{
  "num_hidden_layers": 12,
  "hidden_size": 128,
  "num_attention_heads": 2,
  "num_key_value_heads": 1,
  "head_dim": 64,
  "intermediate_size": 320,
  "vocab_size": 19644,
  "hidden_act": "swiglu",
  "norm": "rmsnorm",
  "norm_place": "pre",
  "norm_eps": 1e-05,
  "positions": "rope",
  "rope_theta": 10000.0,
  "rope_fraction": 1.0,
  "qk_norm": true,
  "attn_scale": 0.125,
  "bias": "none",
  "tie_word_embeddings": false,
  "parallel_block": false,
  "init": "uniform",
  "init_std_qkv": 0.047,
  "init_std_o": 0.047,
  "init_std_up": 0.047,
  "init_std_down": 0.0297,
  "optimizer": "adamw",
  "learning_rate": 0.00549,
  "lr_mult_qkv": 0.4,
  "beta1": 0.95,
  "beta2": 0.95,
  "lr_head": 0.00744,
  "max_grad_norm": 2.0,
  "warmup_steps": 374,
  "schedule": "wsd",
  "decay_fraction": 1.0,
  "decay_shape": "linear",
  "final_lr_fraction": 0.0,
  "batch_tokens": 65536,
  "max_seq_len": 256,
  "doc_mask": true,
  "train_tokens": 252800000,
  "max_steps": 3858,
  "dataset": "wikipedia_en"
}
Each number is 500 + 25 x the weight over the matrix's rms, rounded and kept within 0 to 999. Layers, rows and columns count from 0. Numbers have three digits each.

# layer 9 MLP up, 320x128, rms 0.143, rows 13-49, columns 0-127
480495491493510479552515530489491506489500518485494536466473515502525568503530483536501474501525527489446473511530517496527504528516492480465469548503477475515501477478507531518481565500510449516495489510514479503489457521519511511526537497457484498490517503520472477482494515512510458481537474546472473450567472505507476530479456484534523496491507488511501500470498534469477502506507
452515509502476511457488518493477502472511464512519538513497499540540500515493510463503502506520505519437499517520502546524497512522524433484478521505509487493524508516486545455510500494489464513513494521519499480499499491528553508492520463496465488556494464502489521528508462534500511480480515516460500544473455504498512570474515547547492479521474527519523478476505509500524487547496
474516536516471479491487498483522483510483490530500467467500511504510514489494510499541519469502464497528459530522519451507476549505474510472495492518507493522495518524499487456553502473498467479503552486504489528500515499508508513484513490503469443522477512463521458547480486505507516486548508475486490474513495500507480484529519535539501559496503480507469493483502491459521518517521
473484472482496480527522491466493538483488464495510477502505484482474531550487532544491493504496492498478495490478437508458544464499510567500507480496489479547515509530500531495500504512521496486483508527438517486517492474477487450450476507468541495451494480506522498499539483490503441496475529485492451481533508495493496500529498533444474479503499506475501532508479465524523489483512
484523504545512498484470481519480482519488468515521471529487521535496548527484505525515533484450495474494483516479501497491470446502528483527500515511527504473502510463474532549521493473447521482487530516556510534484518515495525529458522487456469520474478493540478518517501488534508514541496509450490495492476516473515493489503510505525472498494488482490471492521473497478510496483518
473491510457514495499513509511520509514473490477520503490521548464475497496503510530493491493490501506518486503518443501471505535493495544555508531432519491486466469512465547505502513479560501469474509469481523453475504434521519525510482519485435476541494434481480507487511449511481502507497497513514477452507515519490540518504479516490499491532497501520500469440457502515493480506504
458501511521527443517501493495516521478515470518459523521475475520536507518454536478504484496514492479492494485473433535503486495520541544528495507449453487514494515518510492462521503485515471525496537514467477486548542488492514515571486450515497514508514481501497485515488549494527508520481506546487524473513518459485471509482493495508541467533455518472502469516488496452464508506517
479478514468472521496471446551491550496510481527522523557517494475501451511511491559519493480463522508536499473494505526477484487446490495497529520478460521509510506562491478469479533473508516533473504489472533543444532538548540486473499494470477462514478526509568474512458500479463517512529511496521523517526538501525542564510544489523510489500511533515503557502448485519518509511516
494467508509517487492492510497550480498488513457521491463478472511534480516486494509516517535484500469532472534544463455477534516500503523544499513500487504493509506497484510513487509508524452487523464456513519496488484503449484534458477486441520501470476458510508509579540494448528470459505463500495504517469503487505483501504505503485489504464537517515514526508515475503482498514493
502497504506466543492496515521528518477540507476492524524475503498484558483462481494471508520479505537533534494480476506494529521499489498495518484517502497478562507481468540519505471489537477475427506495534474495473517471493551503473518485566533554468511527524510502491491534487499463535477484499481519471452514578497523495525496487459499536450483471502534492523544551450452497507465
520529471496486504496522502490469502522495548494504475559486567474517534526471514534509540495515510514460467454505484520466507434477484510510482494465485472512485487460481531484551491453473480511536497504504509530516540480552500463502490528520468476500445574508479502466497489487489518526512533477520484475521523496501507521495518518484486521526512537481481498497506458489485502510469
533470540512506523512553466479522465477517544504486516487513551512511459496502480516511493514515536480519527535464513486480520499513493497476477532484544533491501497502474479530521481504477465458498534536517503491500492547498445572492489493481512504499463495494447451484535475510489525450509503481491479525496527481471494470500502478465496531474494495498499498520496480539470480504492
467530540498484473517550502540473444511487480483509498498504458473464479495508479535524541513505509459510468483504552513487503515500463526491476483505539488549542463501500524519455494489495488513497533527507495488451524529500534469485502476516542504534471506494482437481486497503538486499499452465522550483524521526486501447534514469475514552516494503492489509547447511479521496513543
443516482490486463455533512448479521528506500477486489488492492517494553528484494521516503512535515516513512496471479515512495505492484501527489475471520501513507496494485512511537508486461477497540469490514480507483501489452496572506542508535526481477509478473532504533510492452534487487474545519511512451483446528509488508469476509512496481499529540478461506524497512511495496516534
489513519531501487452513491518454467509516522489498481453503508512456491479461496497509497479484502550480534469467490525491476500488494459516533445492484507510493504546484555560515492531481522522513507512487497499523524491470507505552514502506545543506512495490519465498497506525496497525555509502526495499524508471514450492511508499523508509487475512480501495524544507533533494453473
537483515534476470479513519486502513476504475512504533446474511483488490463508505522473485450528541476496519536483485534531428509529511491508513483498552522481529512481494545497484447481504483521498511525501482476478493536480516471461534499510531497492552496526493487527500510538484498475469489510440475528530480477486525493443492492485526512507467511493468441479501506480488458472541
478564508543503503482504520476483490503499467509506506516475520498523494477468493485507492520488485488478528461516450520510514463509481503463533567530503462486452529490438473489553491532493509497470515524504515469487550541518498511527503508523514520466528526459502509536485498527484487485460533509479482517503549472490512592472509514473485498507514491508543525465494500513455477507528
516486476520516472511477506503482514477468469479534486484520502492499538477511501497515540509515533505486448535515453512482491497496491517506496518507476487486513488472485509550504495482505488497482487469487515527479506515525475517546496507513539530478461541486489499517501444461532492519493493487551484493491510461492433532467520565502512455539493485496503523511502512539469505524530
525462467488508482499503525495542469516511465481495498545523474481460559492492503469493502487478512544543563497495507482557452506466484511484486495482465490487521516485506520553504506499572522446460498481509512489477489518460496485476527564534450461497487538498522542511466519496475455497524512506444519524467474529535497528557481490500475524521465504509525532545508507509492547463475
462503565502492487489520496488527473453464576539503519502496509515518554486513510532525510508480516492491491532540476532538482507496461539487494491507522464476536539535519505492518534463517487492489457539499470486478542553512491541499502498492493499460530547474479506493448534467496454535461530516507493505493525496502476515483488485514497497500460507508471491474484466503507513494570
531545467547505518512515516455486508483533483504510455489466485461483514504495496521491487505501530540507510459516537456512475474511491467466488475513522475483522511536481486498496471524439554489486520469527487463541486492467493450524557475513485534468522467462460574467481532491500521491457459452483537516500503542493493549495494509506508486461498482484492452545530519498520526523497
484505502518512468491455473523488458501515543465547484514482464492514524482489520495524500503513508478518509523498465498487550536445426501494495491523532515468484485511478481479497442525512524508504494480459500473531515476464523491510461540485509482510468509474527544515511475522534468525498496494495505493517502529470493507525470520488477500498520497515531516525511519507505511504451
522509519423484512515498512507454532516500484494534481468504486538506553495496501460493526544510524473459524532534539503458472519496462483478498470516513509514527483474484514481476501503507462474524534502526518511523535495529494519499542509518480516500469475493500538511547502517513482523513491460476445454505485531535488489486501512469512545478509478475476491510480519529465474505514
480507467523473506487513469512449504452507491501517511524515524518501529532507496537483488466524492506481481490479510536492520549466505527478513483498486490527495495532490522462478484486455463490492533503491488508517542492469508485510499497514513556475507479487496482525486475481500535501537479448506506501514501487521478503506479501524522480504471460478514512506498507522531454508532
499501500538501493500522506531510476520511544490514488499490498511492456540484520495517552477503494517506515517469506523515491497562500477437501493456485497462547537495480483510508509487518444513495525564477529489512510501511471486466539517491490505495523536499534448545473503534519481512489499522500518462464475478506505509517513513531463496466506483535485519522524486520478476505512
488458497439495524502492546533560498480487514517530505474550494504515513456538482488500483555485482495503500498502538506503488490490477480525481508480521540491534464570521512530480534566478547506470457511507499512445504492497464546503454499468494508492479562471514525496507526509531459529503476491496520512452490500527459546550525523509502487520486472539525507502523497517492501484548
499508476485460500501512495513551507503507502506538535504520496534511503462528481533526489516443494431479458508470504485457501534499501495500514478510469469493498503476523481495515490498502514523482482505482481499495509475472458490533525468548520497503450487478486524480478425503499521495535499527523454501537538484479487498467561483505547498524448519493518512493516517520494493507450
509471483535520530512506506501519494505521509494496493506556489446539515529500525529476491505479508548497472485530490494470523513498443510499491495521527535486551464522502551518480549516495484510534509499511468480514490454512500524494482519503491493448521482526459470499506482466484516520486487509447500506488493566464504531499505464483459492502483509509481499474506486475515459494477
457473491546495514516500495499524461527508521509484518490513478530498471517550452478485496516494517493480449470476521501475533462490485503509491494497493483534526498465484497497525512523523495473499514469471527521493517456513508515513478493493522521506497503489507528541480488493525497454490529454560497493578488478492534485502549503524520540520546518527488535459471462536481508489507
511455472534511490497441529479518515486499474519501505504501485501526470516519489500491498503517513502492512502527520472477489494450513476496486485567481516509504527470515526467481531484495463496520484462470526481498469456514486522478505508524524528488487475494481493497539503455484439492467471518492520520482481507507538512507498467450526462506496498490466479472505497468498522494506
519541526488540499510549496518450487492549510475561485423514467501500516461475496515494497477520445477486456496536455494542523521474475489476512539495527507511481515492520484490563458547516486449495497485526502505499470481505493516518498513496531483505487500453517515463493443480508576506521510507484493502520513510508518513494486479528513551449491541464527504529504503477523516517511
532497495510515527494521518530479495492494487526518457493522497516500524477541532472492519492526474505478525503465449469520504485499505503516521496537523497480508500484511504509490509518491497437556516524500463509465497483540483487497473475489459475480528512506440483496567458481456533506509488519479500530505499504518487535524494549535477516493437500494499460498489482535495489481532
497451516489480479438499509515502508532533490506497461507472511444472534504484474524478501504526515522548531521494526482539464501466490512456491514507531553504492533496499515510493502528534447513487527460543484518484485473502511499462508535504533494489523518490511483489475523512500499527486541488503482496461482466518508439532486501493474516540497503506522495528508486469523549516520
479520455499487520471503466488504527469481502493486513451485458514502457501535505463539498472534477493461458468516468492494476498491486438431510517486502455492511483518522535546495484557522536479477502462499466507510510494471475503478463491509518535467494522494473531514541473482496528543456516503475505484499508543489507488497472487512494496506476510515513497450471494539535471502521
486503494511475474475511530504496512524488476555512465509513503519491524500473485512502506516493483471502513505491488446505514540522553470514521506469529492509528524525467517480518531482498509478503520486526497490491497495497524541515511466503485471554468467469511502466507491534483509513488502477512449493497520531530460447455496504461533518501492490443516489489471492481515495507526
543536478521493457499491522505507536503502460497513467549472467522519501527499482493502471530514520477510482477482492530509487491483465505555534468501529486512535500497532460499525528569514527496493531497509541504504505522479451507495519570488491529490479478476531531548516471510533520471446475466526516493522489500488493493508551510476508500503513518477501491520485498497516533473485
459491494498535523514490468527484520527532498490513499539468451483508499491494545486474517476522521473483534512509469473497474456542443498481515503529517505521483506505501540468514489490469481442557533528490514547520562479519505479520499522536480518502480450520497497503479484527493523530493490510531507506473470503476516495470532485516519519533494513459516534507501445505492502501523
# layer 9 MLP down (transposed), 320x128, rms 0.14, rows 13-48, columns 0-127
532477537520495455514465498542507509484533510537502529507478489463468474478505486497523502454492508476496479521454483499489489487535483494533499505522500569515454558492492539526438489545509520463532516483515483486477511503521488453495483484501472445482430490496496490516494515513524491519510469487514505480473522495472511494543506482503484471475490530550482551513481508475496474446525
526496525474498511544555507503525457481499492462513537509512489467541522486532503493463537516526513509454479464505503524482504512469514534505507526486434491444457520496508505478515518517480515489518556518527493507513520522520506521489512493498529433551497528485488492495494473452495508533512533450481529520467468498475493463481487501503509484564509519502493481525459512492509490501513
489532486505498521503489512516486484417500510465476494450506540508475515510541509462501494486517510504506502489488504501492484476535478509504506510488555471481514504458505494523498500534471489506520481511501517474490531444510481487511508509482488477450503441513502488465559459533508508518522480498531483446483518492470504496523484519527511499503485471480543531523516535528487514492470
484511472460485514492450469481489483539509513509502505488514494518520465527478493540476552518503494483511531514515559514517471502488484551503539461555512501486502492497481493496485516535558462510471535499499484491466483560477540440494470527488510501532544474490486492500479506492457479447504475486530491450518544503499502505494446455517526494532522514493501478476511496451473473446488
499508473492474529457538528475500521467530497487469465494535484526547523493505470507495458534503522565484496499481536483508494478529483453502534530488505480460507492468506513478515515517470496468544464520488516510504489500501486506520494482515479496501507536506501483497544449497453558523471491499461521474505477547473511485518489524508525508491508529528502473482474505524457515463468
483449511509521493544531499487509492522501485496485532509501520483511496506482520535461526465524523503473500497497544488448470497461527534521491487492501560477510509532501488526503525493495477487501503535493510506525483509465476482476478503461507475525472505430525491464498502535510453491495440493470520495448490511483439527476534524507522473451505541488475451520496498508530475523506
501515508476494489537537511498515475573493521467532470498512530468542534541478520523479552490495498509457505485491509459540498501480489502512539521470488493518492494540529487459522505481514518506488509492506524473473461472481516533510483516531473489516517495487453475504479487517507545562529549521477483522493477464489509495499499518494505521523516469486513467489468529491510473474519
503493481512517467503500504519493542461462466436495490497513503523441527522520493497476498566498483481456508513498513499507464492529505519489531484516470501519473509505492500531509475529471469516478505473496517548501439554514510490499465503543512500492528505500531486500532482464490550510560496494532514514445543463513527470533473489544523505481560487515435516528490547510508492490514
497473534520502470500486500477500530566513498507499490481503486449517561469527470518478551516530500511476482530484530505508492517528517483527485555486508541508547469515520509462529490537450511455459542499492472489474494471503502500507569472491534525507509509519494498486472485482464487534507506492487473464522515531506532469492470508522513499494520517465517506559475482480481484496493
474480519475479445547513509501506505499477484447565526550490526482493543495530524434487494522499533512506473517532453533534486478493495491484490522535471516477497548469496500479496517496554480487512507482542446542496492519503466518533475446479508479509511453513526531530460496498478447472526466508508519511514455463486551530524498517485507516473491501507493515545455502508511552507488
518492502534491493472499527539501507500455514508487495516516501537491445497495500522506466467450521513505497523538482496514501536522478490476511521496510498525517511491470523497467534473487514496490506491479497498489485488450519533503527491526492529501549493479508512529481517514498471471507467534499501507492482530474511440468462524499545488521480521456511494496481509513550508582516
514517481512494533532486504491514456559489482486542498513481522510487490506475504520534450478494507525487511475461498483519478506521509519542495494529462515493480493545523457477536529479505488500508466478471513474479533490487527503459518478493485537477536540503498463520534528454504505523522492501489529528471499500461502490513536456455493504519456525532497478434511523503467507520467
475542533532483500480482469466496516490513481489482552485522480509509456507475453485494488522548540492522519546497498508507573479479482554498528477531486470525492527515511503501470535466489497494493479494489512484483485504523522492480477488522475488529499517510508500545473501542508481485483467470525508498509471457400490525496501512532515509501496526487446498480493526500457461518521
508509491492498494511503473507480501562483512491500492447505517493425467537499488471525552503490477488505517482491520466465489482496496517513527464495534542515528526511479510499469506499493487517467479525500507469495497503532475478492526458502479527508513485541527496516476476529498492505482509478495539508505466510558532471465516509459482525525473508464522507509479495519492455510511
499485499513497513481478530512473496552473544490504542515517503482471475477462490484500474510486503519517515502501450470500473525473519505532476525511546490519525504530497525542512495455479520515526460544530487503468467502510500526538497528515497547482531535480529497513528533528471436500539534486507523481530488500498519476529462484526478517540487518500459475457522466495487503509488
475426492504516543519516475477474528457510502529496468511520480530512495498519510495441541516482468454490495492476465534513466494455491478540524504498521503489476508525493497496507515467497487534495517497521470512510509540541513522510472531475481500483499488502476522488482469532489484515486529491509551478459534498462521510448519457500473533481504479431522534471472492516524503525532
484492531521549518512448472485485492547497518494542492537503472514502527478493444521475481485495492511498503506531485531527456469474474510514509506469452478523485506515516516489469530471463559497518504489486489541512478461496495483523507459521509519462491495493479486543487502500452495508522453497472484496525495523536509494522472494497451507454522546506506512488509501525494486529489
496488479497520498526512498509503508502494454507518465515477461494532510532502494509508516486517502477530500500532495524526501507506507494537538517516499483465484516561488518482544475434506473459489514506536491441510467511516478513505474508468497501471477561533521476513456483525502478537537507528510548525503546506463512531454481476492518485488515480523498487512495514489475490465541
500522473488482475541535512513456529421499505478505507507473476522523520476521509515540485513525525510542514495512466516456525504453506518478538519491506485477514507504463518454511493558497483548489483492512542543524489530533504516522497510455504509485525523505516497502504511500500541491536514477462475472519489468582502546538561482499516500491508515490502509504462489497524500493540
534497495487471478528507476519486473542532512544547478515513492495525508487503512496482599528492512515492471553527513492528507501528536461467559457519503503488529530536480484498504492512462500497443510523502484515502526538529502481506497501511524473497488526529470557478489506527503531493497468540460498487503501490591463480512492512482501483490537445515500544482506510492492497558517
487493506460483478514488528553504527568506514455523518468534548466529535516508488506502527545518501484520545479513497505499479481494518517527509493531487521482533493487509481481521494505564482520524501485496516502477503497485504465535512442480492474534490455537497470431474531481529483484524522446486502485506518464508534493474469461493462500476535478576547505541486485507526464497498
525490518478499500502493506518462489491482478479494487510491497505497513500439540483468481504533497473551536504504483481500478488506502465460509468526514527538534516498456507490516503476474502499476536543488526474459482491474478494469501491495495479470502493491475452517495528483525498494499458501539481503535495491457500470472537476485510499468524504528499569470535466492520475472497
479494496474493514505489544496524481553482516503493471512525523510502519485512497474542636494483501473477488495517511523514496485522492513495470522504488503494505502511527497490512529461510496506526609499479516450473481507520515500536500441500504494508458509488528486485518527517513481473515469468464483506487514481533479507489518508502505483496495513578483502531542499485502502538515
496497519520480553485446540515519471475462436513480475506504480529521540522495501513497485506530529509478465509498509503503473551503528470488510475517477494468500525500499462497572510536487466512530462494529491477483513503499531523504505496525473489502506517494513465546520514518483493460506492491493477485473480484522547489488479466459446523492490485515481504507534477511515478478502
451531495522541472491528465491517495458452501514534529513495502498522479523520529562531464483501524508462512479474505482495468485556554481488496486474509500501482518489455486518522523506529508472501513501520504532483525488521505542453494470497492491491524554493528517533506476508507475536459512464544493507475500509500495483523494488502525471478527513469514496520464452500475515543497
450455498482497484511505504485547471524505496479505487528516519467465498518492523486472554503530497476480513501505501452503502522486482536522503496532529503500508483463494510477509488508487527529512538512499489452547513490495457456492506524525476465515496517496507488468469474534482486497533519505497477493466481464466498476450488504512501497515553486541512511474511489480476497553478
506500509491534547507506502527495472502481533507486494542464503498483488474508503517489503517489486519481544495526556489533492525500495491473471496472521493487465436512506507514472516508512473518484466466478459484495506496512497506497532466518509490487525495475477567564507490492512528547541538499458506519533508519503550481444506523471505519493458561506464494529509535524551511545490
476475527501512458537510494514527507494541513459500503496528471501504521481463465531501517506533499480488472484512498516476472488496504514490449480515506502559500522507504518511496486462514502530488487504482474506551485494466513513489467505522503469541499490496464499517507529500540476483504546523485471469466523518484539481457457507507458547497505524450499521504514536483487536541512
490537466501500509496472509503490502533525483476441454513498496492536442492485483500492404470495504539483490475488459506513498500505511499563492522519540465496497520511515471513497489512489484484486490520521502546504490509506505503473506488521496547472501496483508473518504482510519519526502478530523522438486498513424520529495523526474516463507489496470509483486496486503495533446504
463491506492523525476512523508524499489462492470519512474500549515542538490502520525478538502488498441501495520519506541491498484490503481484515525467486514538507482495550499512492510471501518480520557413522476530539453482490480534478518503534491483472526529460501539484539492537488472509493461524495485506487509496515482461515502512534489468489533472464488498549500498525482505485485
510472526528503498491506486502513463494468503465493474487497515491501485444531460523591523415546497505490476486500473499513532497496489484510531448498469461512506459477501510469538514449542482518483511496488434506489458467511515458482506492532531508492460478452482519440538534508512521541492497483483501526518546489462488466531462534476493513522499464508454493500471520494490519473509
513488533513470513487523475495468489548471502502506447495504485506445509534500508504494542490505522495509507458508464483458498491494501479527515461532476525482452496478529487513491520537507494496462503483498436479504491529478455494529487489533502543486456493475519473488555471486485497522495499474525539472518485491524469532532493517527456473504483514506486505500449501532494479477497
487524496550507467460526472516521445480502522515478536490477504522445514538505495523499535546490469508485538530554501526501491479477469488490471491499519538493489471524519495515510472484524470515515482515498517505529544552470524497470459506495493503492508499515523488479488507504528523502484535473517511469454482515514502493518487481489504521491498487524503462535524475509489471480493
547520481497479527501502553502518505528520532465502459471495492488512512495505490513499526532534490515500477498487514524506479472469530508499511530516540448500514502504521540455495470542479496518516477483494497507522514478513507550511497468511511496533470428521497501485502516500529540509528466501508502537516505526522495505531491506537474502505462469514529470454523458526556502573530
552509524499499502500521513496507449500496514493536477530512497479463473498495545488470427493463533502494522504510515521518491504484506519508509504486495440492452481477472480476519480516468481483515487476488497553525488505489542513487491506507520451478558484477478516464498509477528464498501500511500494471506476508503506518477469491495467487501551522542498482457497509484486506508541
513483488558507492496498493496500498505542456496514472516469508492505502553487528518486491494495489481500502497451486479501469494465499491468515490517445517492479497511501447501496521510516502474509523527537486526505493487504470555514489509468478569483493532520544485529519461478499521508487521498520499494519493504506459529522491469459470500529505526521517487499490500515517505557512
# layer 9 MLP gate, 320x128, rms 0.144, rows 14-49, columns 0-127
526532494511470456509505511484466482490478495505480528497518486526502490509527435480503500512494537510486518525462490488500467511457491512509537483534517447528534493476489499511518489511491505474481508495513521488503512503501562437480464473468506500511478535480504490461487508499472515462453461518480473531539512492500530504489500528498504540465496519473514570516513506528551511505471
503483485528484485506485510495498447563526515474490513473477479501517498503464507518513494495507463534523538452522518475498511502526487516543535480519481483461470498518517490527500500476483503483501525509510535510427516437502521488489497491506503488492535547466510503496491500543489458524458499514530489498489503480549503482478455504519459474513471513500521524519493518472512538503540
504527548499504507510491502469533517522455526475518470536480443481481467502457451523544496481496499517497473485520487532512525493501484513538470516494506459511489487467477494489508432497474468524541522499527530533496474476543460518483477487540510515498472479476507461522547489542471474468512500536504503502491503543481487499485459546485470445483526531498504528514506466496517485490525
556512488501532506568523488511513501537477499485514492500480525487517507538454485484516537515531527491475476513500473467451542506525467538455478497495497451506473493496521504505509511491475483509536548494497497519531514465536453495543490493508501474495462501475513442482505495512509538515484490516491505516519530517489470513487491477495496493532520527479492537490512482555507482527487
461494526506470529477500493568522503519473475499503478492489454505510509517519503465540481480499497506521505490489501519481530467528493496492515490509489488475497469470489499509513476493520461481494546483498496495483504503548513472492458518504492497467494507508507513480478511499463548490500531537549510496470493519508548523517484473496476489545471502515504538488492507494482511497484
518493499519481519501503476507470534506510511513514523515538504472505499563521455468477504489434504472528517501511449461492503506453501455479500472456537489484460503486476458464499522490497514512505487453521513538511474538504489497508474503441529501460467532488480487518456485528476522517496482493482482564498470524539450480521462482492549465509495496489475460469455470485531498495480
502506531490468516502501554477494503550545493479550524510479508524468505513520523513512501484503491538494523521476483470550544476545528496496472502485502503508492532495480503476522448478468479480525513498521497481553532535525502513513488513523477495493480529503486475484478505479482538487507493521451490492449497539525460483474479489522503507490474420515474510528475499473525516482462
498529457535515475558469488538508508527517483443471506505528525468488494483460555465503531488492490504485487486483494498458517481511509487521525455479535456520513522501487506495492497475518511499489517511470529496500480460535499486548492498495519471482479481499543496496479517494490487538485499561524483537462511503520454492491504521477506462472502469486467526511472514502481520475489
524465475499494511540515502475521468508527545492539452531509506482468499501517533466501489490494479469489491454541488467566521507473487511523512523527508512511511512431467541517534550491485469512524524490443503506505473536463478450474477493503441474475500504476482454430467471511493516486497513509487539470474520513531534487506490539524510463524485511502512482513479479486533517450520
467524495497509504490487509518495430502505486498512509494523467489494523517506517474528501572486455514486484459584520452508516488496486498513453515517512496521470506525546490458527489507530481494478489514480533502498504522538503512552484519498519499526501492507481536466493510536497519504491509483460532524492487494498534529504532533503478517513458489477526500530523478466492529531518
516510482496477509520511482472471458462469518514486489487509486523485493454478492490482476495517427490465491522518534504493531495507461514536527522503508507512537544492496508481521507501474446484477481430506488488520546500514491482518511497478494443478466465483453484506500482514498508513532497481472480510509496518513507473486514455534536535509493481474547500538520507513555521472480
511538532499510526489460479508498518529495478478475463492501473529518509456499490477585521525523504487462510532493508499501465467564558508527527475518521493486511519504483502495573426497510513513516530503479502554502472535536555516500530522492462484485481494520498516506496489512503479519491501515530500498520503497573499458551452561489521509517500511441482532522502489527489496496531
514510489458514471488517480510526505474536503460509502493497485542536470502491468493508471479478518534534475505482521516551517521508513521473512497520465487561510496486537506489489482498561482526530472514492529467497471483482532443483476474509498509468528504501487489474492518483485495484502463511453496507508542519490498505503506509514488477499479463535500463476485512488484511470497
504510517480463523511491480492475440474497486520497543554505496499492483493529474482534495487497552520505485451550543498498477506484488536500533493567474470496534486519493506494514495486490511485493534515467494517486521561479475485509526475488531510495512508453458493479478503538474560518499456498502485534528495469527539492513503481506555508482463473527517498512483510492533444487479
502500532492512473506506500498483515512518459509495493504500509527466468511516482518577497523472535500502488479494511489502524530539522507521519497526507469506502516515486494490519472474540468527524494494461499499494482450508481476544515532484498478521500512463495483494495568475494510487488465523490510455548523482486526505471495516417509527525489532504485494478513496482497538510486
491489504546517508489480507522501517534511463508507470536479507511477487559520499485523500466505502507536519489515507473551553557478513495499488501520508505509537500480461492544501500475526503515484509496471520481488460495515524494525460528468512530518520510531548507544473530535532484509470503500522470512447466521498511489512459489450520494512504493533495456521470491460522508477507
486487523489510472535519502462494513523504534517515495497478496467493533505475494515504504486537555482476480516532530500467520531474484474493475525523512487514517488483528494513559492465553437478507489487503509520503521489495483516540498471507532506502484509439517469551486480509507515454535483503495467480500485476525507482501496513537525508472510523490482480448488493493513490510511
489482476503438534482498476490446471473489506521468509472523448461467462480519464508500468537474492496506486501517501478524522521495525571517504502510524464493497491480500518457528467548469494528512511495478534500500495517525496460523486484514508528528483517501479506498466485488498551456503437506474449512511505506493520491516526522481512473544459525480500553510504523483590490498532
545499503485505540461487465529496514483520501506535504490508488495470443487488503476482463529506462496509483486487543509529517498483485524502471539511487492550506516480494529524502464506492516477507481448505477492499476473515520495501523481453499477517487528498513471481522529507525537509537524523513479546520485505525554469578485487447506526469539501480499534490535484519474504482467
465490501478492535479412506469484506509512517445502507479481455554475502534432476502500504524560503477487493487516522513437520523494492544532488535501469518530495483501509533485532470517489437504530520477485534509528504493526500508560502517482487492507496497431495480497502512472492499538503536585515518531520476492496493492476499500439496479458522493470528535514527475526458469493487
493492530502496453498529482489519496499487491477509473454466492527490487514494474483511455474519523471518482503501532514524521484511519534535525524467481493503471529456452510497501485478529478497487555492457522491532490512521526461497507466528509461495507442510501505513474496472501509464483500464518452484530563485500508474532479493479520474520470512504567491503498482518514548487503
493483525522469508502489485442481498471485543477474494494543530462523445465495485524520491485512483489496425470496496482541519504511515515487463487492525489523485463471529465473557512510482540519504491440499470527505494510532504480540460476491525434498490563472518441484502498500491533487494533499528565525469517487490530491492508472482545492495503480502528511505460509472471525507488
513503493509477515520455545500467463498538502478475503482536526518511492514525496550500509503525523526507492505508472511509501531473543504521546498453486534498468509533540471555533525542509478468525490507501537493557494505478493516542505533509474524479493488466465475522501490499510512504511501478493481507513463510514524520512476526499502530472496505511478511502514525493507454491520
502514515551466490511501549547488501499527504496509490474525515518478479503479503506519551473506497491499496527482499508540514540500489526476522500491494480553514476480471510468473502490480467548496501479469516522516502505530492491505477472487517497489477537468472495494473508523483493479520458494505546493500494503517530503500510518512499495486432481482514560517520564427520487492531
515508524467516518504519510538498525487505468474524490503513479504497477453501479531491492479512485520513504501458521519527497492460520509463513515491498486511532472525553550512515473493481502492482459470518503514482501497542502501494493457493498492520487524477494511522497478497510501474522486467470507586489520544521533509600503566490520511489513468505515552518508510529532528515472
508472559510481503448480501494506501500446449489498466480514494517467509492511544440516552488527493502495515570529543507494488490476542469500528518568504513512542456487521478524521534493473505539483506499488507513509489490505525490518531448467454485482476494507469503494494500490465486474496503491475514465499546512516484515478481459519519543477510427495533493516520469508480468498509
499485495454523518482497501522442490499439472537480497510475484542501496486511493474483511487490471507513525437527475476482517499505506451474513495504473524444485534542450510459527474510494499512497514486494501524478512539487491545536521456498479468508499518509529514461519502502505548531504499517465526525516516505519518525504516493513532483524476544477502516527503490474480507503516
537469509473493485517537480484482474509431518500503497535514477542514462480492444509512518526479526453482492474463547506479548562515491505509483493510478521519487418521513495514495504482489482464506489468494520503493487516494519508543486480526480477478466526514488538523483525524513458467526504473470516478554511499493535504507511546510521545483506507499481528498515494478501526516510
430524483501435464513498488492464452526476516468464507526510477538511457500429505516486511519488472456498513494527479475482486511424486520506503551514502477481522485476511470527504466466499496479494483485465506529479508442544477502522496474524515524495469496538504473494494511503446536492508509502514474469511517501499481469514493520486506463501510530444491504507492490530496482506463
522441474536490509498443500485462503507489489525518497519470527513514491506473508526531492516498539495525509510511489449506501479512489510493466465501524457503497516503495523492494500475502457547471495486494538509527512522514514480547438447497498483505493546517496461497517530501473469486503518501530483509518522513507489472506463490514517453455484445461470509529426498528493510439446
499523545530484534508506520503523464487534506479488491517477482554505460514458527488522520499511523443515536478487501512522464511523478596497498503504514523497493511498484483453505499495472558488451515515477514511467480508484476490505492523527513514496475460491487514485482499540490497497511480480541530498476540505525474437520527538471516520521534461500519508516477494491467519504502
501544474499465539524535534528511511530440489486486471457472476505518492473496484471476519479476489510486497465500497493514483543486519492530496513524506474503526445506520476497535494496456485495562515479473557534488502495484501477484502490528486512498497485485542473483472480553471508501505473525468486536464474551529470510474512499524498489486513468472502484488482530538543535491470
502463538477510504522499525530515464484457469536525474527535474555504494486490510513508509517518509465530495503481506530478499492483492514486454525500514533497457472484463513530500473520450456543517484536510508493472497511557543504507496517479492491483508529433527520497447479483481485493488503473476485493513512485512478498475529465493474484517475505487521500512536481506483491484478
536492528483504516537485500505481506517489460522492484493475475496493481462489491489511515480506536497506529485481513474512509528570509466468529471473564520467488476453509473495454482465487508497489500517520500494507493499501521514497487498463468488513486476491473484514509519508506510506514529500462488474433510536519480478481491512487460516499502497491465492484508503504470492448443
502541483496470472486460508500486477520501522509535489510533449474501473464495490510520503546517524455529446529481511500567481537478479524507503488546526456535529478505529491521538504524510507510512555475504564517500449520506517518516487528495483499491468513477491534514512513518527481428510489485502495530516481503496539502511518475481521516513514467462524455543440481513504502471481
504511511495476508468508491514541492510494464508486540490533492500501500476477488491506509522511511488521484515496518493480523551512517481487515496463509537507523553509510505462526511474544483497536520511509518534490534491452502519455479452442475485462514515493512509507546531514468531493503484534461493475493533498514507522495539482491497474484524513482530517520487529490530518494495